python train.py --d_model=64 --rope_fraction=1.0 --bias="none" --lr_mult_qkv=0.4 --lr_head=0.0171 --decay_fraction=0.7
Each number is 128 + 32 x the weight over the matrix's rms, rounded and kept within 0 to 255. Layers, rows and columns count from 0. Numbers have three digits each.

# layer 6 MLP up, 128x64, rms 0.134, rows 32-65, columns 0-63
054154185123065137129121090133117086122129103067145184102099085106113112149107117142110120120109194108143139143132125137148124110110110113051117089085116142093122171118160149124090074096089153
117125160099144107145200122104092111179130067127123131094097144143142182232129132134116152153065116130157086103140157167144170170086152116146136172119170177101143166138104144100139180095115193
159118099110082137142181118110137076105163114138086197113069130095184174144136158142146083119140152118137120109113156090091121128074193115185158104137125190160111143131102111072109132164154133
104113200119139110159083117075076147204127098106118091136129127074162095131128181080156069127142101100074088123136157154065131090150089186173192144144140120147162136205143157102151187106096120
161158140077116117116131148147133100117175162121160108133135149169115079109167121119088118146132087110161190165072134148110062076115177158132132188073168142113096143106146181109087148095132157
159108086140190146091180100156072144137152061128098082156084123111166165132092155083111153151143155160122103154115107137110133131152180113081155099182159125150179170131145123105084133115101117
152131135100138163126104118145187136127148139083162159088136132099107112161119224125087099137133146142135152120135074173089204107113098116207107143149143110119087117146060145110091172100194108
113133099091097093144131160132228066136127148172120108093095162149161125162137138187170148152110131125153058130132114143109154144114084165133123087107138174078058148058137093111150172124163030
118115146175115144131158191089194079113155164146145134138137157123143138161158148107151139121118124148147151079126124097170114161192129154132145166185093106091102160087104136142098181149149082
110154165059116058079124099143131135199144143066127139134129100114152130107134124210151087141141177116129146111163149081165093117099092090127127107078110123115127187206121127107139161122111183
125133113090209150108124099102110133089144144108144105118144125148131183129092068071141084061117117143104153100096146101147106167109118145138124123136124163136145159144099091112111104074122088
155185127147118101118124158122150139170143090090079147126055077128083087147114128087170097143108117142132187096169142133102188121142125130136114155175116127126143111163167108102082066144102113
120067081115097111091119144110117139170106114145070131143050116110124161102145070122139149127103119132074146124096202117135118052123134170165134112134131131083134137182113200145124117155119154
080083165171123092170158159174152134154129087094103164165138045033083108080065135094120109104134131126133131155110097121108102137133173186149147152117165111130132144098158128146173131129104079
165156071154117194091156156096153069148147223045147178142087184166131144132138106135143168152217105081163128151143169130085120131133160122138142140115204153159125149127144173094101111082133105
154093141161119121118173105191141160113153146155077099120071146098096138128145162118120127140127154102109127124173130088115146087122198088136162139108123173179121125179106173067122141134131144
156131094122166140072141120160015179137087123106121129122127137115127125162092076091127118083086092092150153138130113130103136137169113082126135139128111156134156161128127181121093135123110168
150141110159192125126100116157093163145131123207171122111104148073106094156141132194119176137120136169154163093165119222168090115149140119116146180106112101126053080142102114150129160135191105
156124160089086137171166084169213083140130162195071130129098104139106135185144138123172139065126113162112078160162100148111056106131142071130085104088088101132166191111159140107085153100133084
153147125097166119082089066197170179154112088114105120095095102099084086121121135136143107090157206118102137124154084116142069126136146099099134127128116158136145133181140139037117123126105146
153176081146114103110128160145187098079110153163104154154142120172192132067118146091144147182134218134118123113185117139104181114171114093089084112096101167135126120134118129146136056143167149
172137175145100072104092054112152120146126109090121137117118063120148137130125145159107108131138118098070110090126128110087169132140169164119154163145060133129118066151138165138121131059148137
161161141118171077121121148092086176118137120133137169160157165151125128151099144146096135143125150121153136096116089095153101104078148161090128147123085052155118135140165041130104124080121149
131133149179075133084135112160205110062159112151113147135113133118155129142178151112151147138147073145096172127121147153129146168130202088086146175112128094098099143139081072214169175065112141
112172073142075118074143157143108150079094122187121136132092116085110173070083156125053127088179134123138148128120105100124111102143117119094163093106131118129151104139191112118140137086044080
158136107108097125110188183142126168135130143129080128147120158113166139101119124122173137115144151190158128086113117070105162132105073100131133057168109143212132134164165060118121163122152128
130113140132130160153200187165107138163141134147167180114160151121081113059180134087109175112104166138084137131137145171169114132087141107110125101058123107154123154117082147111135165144144122
127138071103111129158206065170131133149150121111098118105098097086122104166099110102084080134141109170133106058124112110140162114057161121124132103165186098072136117140125136178189086123092118
101115115128180177149149121144088137081134059082112129180115153113094120151128104138115117103095108114092105092101185102107115140175203153155186235145153083155125074104154122143138172109075139
108119087118121114126101069093177114155165115135121148102089119156051076151167096113152137132118163112099140109121103137162164146148120160116156090150069078138143089128167192164062169179112115
125162105154183144162168108103180072170125177147105093115101139123087127175092088136086114150148118093106094112128164138140170172109156140146105094107136097118157146072122117126136082121062143
077136129169140149149137068161201130115135094135144122108218144111131053096171155173128107081067116153070179082136191088150084099153159138118177200137104068134138132120094174117123139092155155
183123152069146119042108161163082167122159111124097108176079182104144181136128150158121102146050085073129137088133152130065090112105110151144135103105094113155092115146100127155078118104109094
202159120067136120156141204129109167141082076119154132097182214158147168121120138111136113103173094136152163163103156151153141079121108128141132155150062105070100110144107079107112170176169111
# layer 6 MLP down (transposed), 128x64, rms 0.194, rows 32-64, columns 0-63
133048154081171152112149137127131112093146103157138060083171109115063141145127121119125143121150131161111130103100151124123115120204128173105184090081163123133123078098143184117157088141115131
103167134180148138163152138137153203137158085094111128168098147103091125093149132112150154124143129178062135116105133134182064142122142126110116186114175082169089080132131089098150113126143135
170123144145148191132117158136128123170153101087102100075117153071166149081089121101136137074142126090055145106129107136143189096081103098133137109188100169136088145131072139121042119153082120
120167120093162128132070070141124128076127089116130081152111096080188171148088110122157112149137125107125110134146049134037156034172060106060137147125103130121179092161107148076152100164078110
124130147111151159147137124172155135123098076112165155147126081105172097148127156130076135059120143155066124082171077112130179139131081140135126077148113095137168115187107046161142165173100110
148139142163159128149112142116144099119094120199123134107193173139101053174161113129133141123132128100145100091115112147114144094129102098145147111199132112155127096048140102165132082097111129
085103140108200115130152145080151166128138149117103091124154104142110186068102166149128137157089111205131147073136098090055082148124105189162113158093112135139119080135191160110094132130118194
130147161072089091103118092134104119117122106115073110115129085095109109066130104106134166094243127161116110155100174163156143130075108124115110181136074102155183091129143115131173127109039152
134121117112141127100122066135060179108166121137125054120140116134138074110111146116104112079144129097132126117132113210106130181106128110099134134095142080197129151129079147150105122174111085
108142106102166090146154137185070141116145080206096074078087111112146126150138153150127120119101115076137060153090134154135092129125176194118126142110154207130087121085131166145166143135113119
100145140138130147146137071216152086188126096162099118138126122131175161140155128107112164160082186145152133134075131211124170096068107154102074163076129144130116148082146116147138143124155141
168133115151175104096073147126112125128132117132141127126087148164095118138092096101156086190183153128134092145149144141115141140119123196047175133140058159156073117163091106118118084126122129
107096109149189126139187085176133145160143152122111151129168167092127102137063151128179151099134126152131100144106182172107122170122102194104118151161104195127124075121125080112094091188132129
200117166127127173141135136144165131154191132139122098088132135169156133124118105168152129154126114113182046151178133162135158079135183127133181068103093114143101121130113147147126142099158177
165127115158116122071152101114153179104060179160104132023129104130155114109093164149157146166105085164118070168127106141121163138134136128104109143157090151038143165117093139157121051079152104
118169136082209128107107182069088096164109146082150157110114157080131090141124095137082143147128150124138071177128135084118129187203099135154104130108150135121118141127117098097108119114163113
146087096146075099112166152148088084079155122133098167133090088082077135154163106101130156154049107078124194132080157130103153143115138161142097154159164100141084124138079154109156091148134146
219098112126116127129104122138161128131065156101111160151136105057085126133092141091108040144121128127149078146127177121146120137128109152107116099094158155064151155128114127121120123043129097
132162123160110110178109203122115117103131166075161119070112152147117084136075121140081151166163141122131174143123108115117104074129088151108067124123155152171078154116130021215113084108130069
170133163135128112130128189139165103114074160090177112118133134130158110118170091157134165152159138133059159201116150131131109185098159159132080134137159112113167138187100183092093112102199175
083121132162070132128128034124097176121109106138157063086077141092071153138150088103130089087138130162135081146128093126096126130102144112136158059145113170133072109196151098129176137106115142
122153110103124185086140111139171110119106123117145111095103155133067108115137184093145176096172140149084199100090174200085092104114119117117102169115139165141099095144168141115114123152116134
141122089108173167116110112150136171139181115156146110177167142172122133110088035169053076110140133192121123102155124092175141157119131058177129136136128143137157145105128092124092165127105116
114108080119128189107119119135134169142079147184159124166185194074135085103114195132120095081057144100096084171103132156130082094185102146124077107089115160152095131123070100119125128158110083
136049121111078155179168124124144111170084129090114138080070091119139162164173124141092135121085155098137130179113132136132077153181161107122086105112111153074157172159120109122175134127174128
084112168199093187082111171148120129096074150115158094107127117081148150108104087150078134174146141126106131143105117093102160104144093142124119133158115166121112091160193115106145114134122112
143129158160176112157163147125125138094156148105157120140147152150118148165120112102086097180084223100122118137131109158084121134148119122150156155116128124142113190139136109093160069107085100
163121106104113147159132142126155126138116102119166126167155143149083133101153091151129141112111130116156162171134146185097153103116115074101125150087193160170135166163133119079054186220139105
119144129137112134160084163156113119116170125108082119181070144206131090141131154114177079075116121162097105141167141106153102151121181163161061128126099167152106120188078180109080094119118069
071130149171098117136148156135146099152081122140101074070169093105150089126121173141126136081096162119174149187103104156087073167113158103128174095103189081129126156112094106141111153082157097
110117115138073162112159112086116130117118093134099151172167106142195192129146172124089110160117094143069124162179111118081098145087153136120099169096098143101163091170118169076178133096141121
151105104066167134145144156158139109076151144168147103114135111108171152189181084160132167177079119159097093088102172146108098143094162152171198104096101172074157120159165131131149169176098092
117095059180111155149122075117090125109108180128195159145129119154123145094112110152125115145137083132159152127155106144117109162175127074114134136129202146100141093146184131130111126214072150
# layer 6 MLP gate, 128x64, rms 0.142, rows 33-65, columns 0-63
138166159132088126134077087161164175069157153166121137163132087133145162052140137140191118115176169142129162149172120127115174115144117093059160124151095097102137104135160145105146128115098109
137143147138193162102106160092083170076161112194168133075128157174107106134156169148159116160144146155124143134102144155133167169059142061171147132110123176117130179161177139133139212159078115
123137128057145140101105155212101156091135131102118157136071143135241130107140067116047093091139136170111150134127153104133102154134124106122067129124145109094133130068099111157114106133111091
186137122179157145104116186148137191180086129169100105144169139132118162113103128174167145162127132109107052049118116102135160135123148139096140125158076160137130114150054092084139171126108116
173099100111196124132158145164103128184125140159085156126153136140147149176187173127077134164152143153107126126126161127126086155094152160130152092139114155143118077094150114080069124137120097
127078144072160143133148140123138171129114123131119162088134105187114190116073154126141167099105114136164169119192092130083064130128140177155111118122065097183041121129149079113091133112101109
064128151119101175080105103207177121208094157173103159136125137141087110111081147128181100152095090117133143125152138119179122114115079090069131106108132169094050092140078132175096148096138140
104096095132165149113193147162138089173107147143115145101145123121132106127110171101117059162105146119083114121141105109179094119070139112134153125110085167114177132105128155109166127142139208
210100144103104145134156139126134049101156094093095073134145122102126118154115137069107147112129151124126159162109152103086173090131109151099130199095131062159151097071106069131084151152122113
104108093185123156154112159103077147161126187130108082095088105140118190135087120147096141098145131120122149154123173094089117132174129151124143125128145187121178162143077064139127121115104122
079111168138158108161146111108141150124133179124099115124217103149123147135092169132098073137098102106123100175106119205064120151097116115097155130123153139147177094098103154125172156119111182
125113182104075177138094151126134135118134110116112121082112127198143152125143099090089077131115150086131094200137083168172125143122164133157048122108171128165113149142076150160103136093124189
133180129083123139150142103032142113125076180056173083130130142133101221138105185182128137127091143123053111135110118104120164167079071098102105116114102116157162129082155083123126163159111181
163128123165139183143142163125162104062124199108134121160065113099146157180152133140171105134119103127138166128082152113151185119106147133097126100078145128107133137165140148159197091202103103
167138103149185139112157122194135140190144156206092144122147134126151139128106122165093128104141145098036086145108156112150141093134142120101205137084130149141141136163090119130116174119144155
151158103111170100099152117189173069070181117076146146100134104114086105137138106151123092192162111097124101087122116088151157071082101177130098115109122139121121142103124108100148146160120137
102097116132130161050172116121083086147161098095176135131091150109100139167057113120094168148111125202130119161075154081126133093096157144086111125036177199082052136143123179193157192138123144
088105131100116141115123124126198095079096085171135098071095144140105121161126117136191138093147093146096127160144132155120147159133085086118133194143162160110109176140176107133087212135165120
151152134148121140119088056178143136142100096153165115126092069099143141157100125109185113142204118094148125196122091123118076117169113077119066143152133202095128118145125160062119149157079151
066102225137154140143115077111146116129160093116106127142054093075057184158097089096121057139079152105125201055105160126155107147140137126121117123153133143124113108150152113131118178109090126
126142170100157140132114139088081178126120169126138112092111132177118118108157120172230124136112139076143115187126163094167084169125144114097105159150165175113152128060120095162110177133137134
157107027144110122115058141104162172100122106147176123137105134168116152133114145157082099113160146136065136062159107110105105160125162084161130109154183161172164126096155069135092161081149171
146125168047121172102125110095121155114121209092086159146163146061191138133126111099142076120079202138074122131096099107152056134123149066092129183138120123114097116151075075121143103089082109
095071079092107167118105085199134153179135134132174087096105073207162144112144107135166082128127147156154087229102149136167098132154121124102128106106130128094097134120043124147144100123115117
143137047067074138103206126152125169115154112117110116177115149158165132154158131114178076122124093149168109110102145136105103147110110113161117105115109134199108168085144113158157150102135121
154153174100137136156156157133061179139153145160180181100135148142134127073174078136114154113161136108087172147161118186092123125075139122120108089106153097160146141110116135118118173155137094
168086107164121153123128097101112180112126176162121091124081134133060167154123156131137139156107151164162118147105103104146035141085102071139170125109191120133066099111099106164156087156088138
087159076149131146068097111121146138136182127156098174033105187114162144087135161131128085149114132152101153198177135137146154171179106136181135159115117057124125131137105090127141122079134115
109143135116137102139133147105153132171120128072122125086157136188120077196084138126169131122106177090193169138115094132115137100202067115081165105098086120103107106109132130136093179168158101
139155137177137119140131156128142090180122156174060103126094070136095122160118154107143160131101148108155146141127193108140205144146181127156123072076133123170115116117077150171176130136111131
094125119135147150120161122145187096147079118139111130153090111136197136062128172153103109117109112155106096194165164138089144117163180073084081119134070208135120131128114156118111087165218169
146163158110083118141117120166120123138055104125121120140100124133086187178113122084045130141146171106111081093134103116100122153131072074114115106161147092124150103142149093126146160142135140
137179122141122090139178158094082152108088075157112183100108158139109220152064134082145095163133088105144152125119155158135133105164132164139126131161110151096143120132123122143136159232111135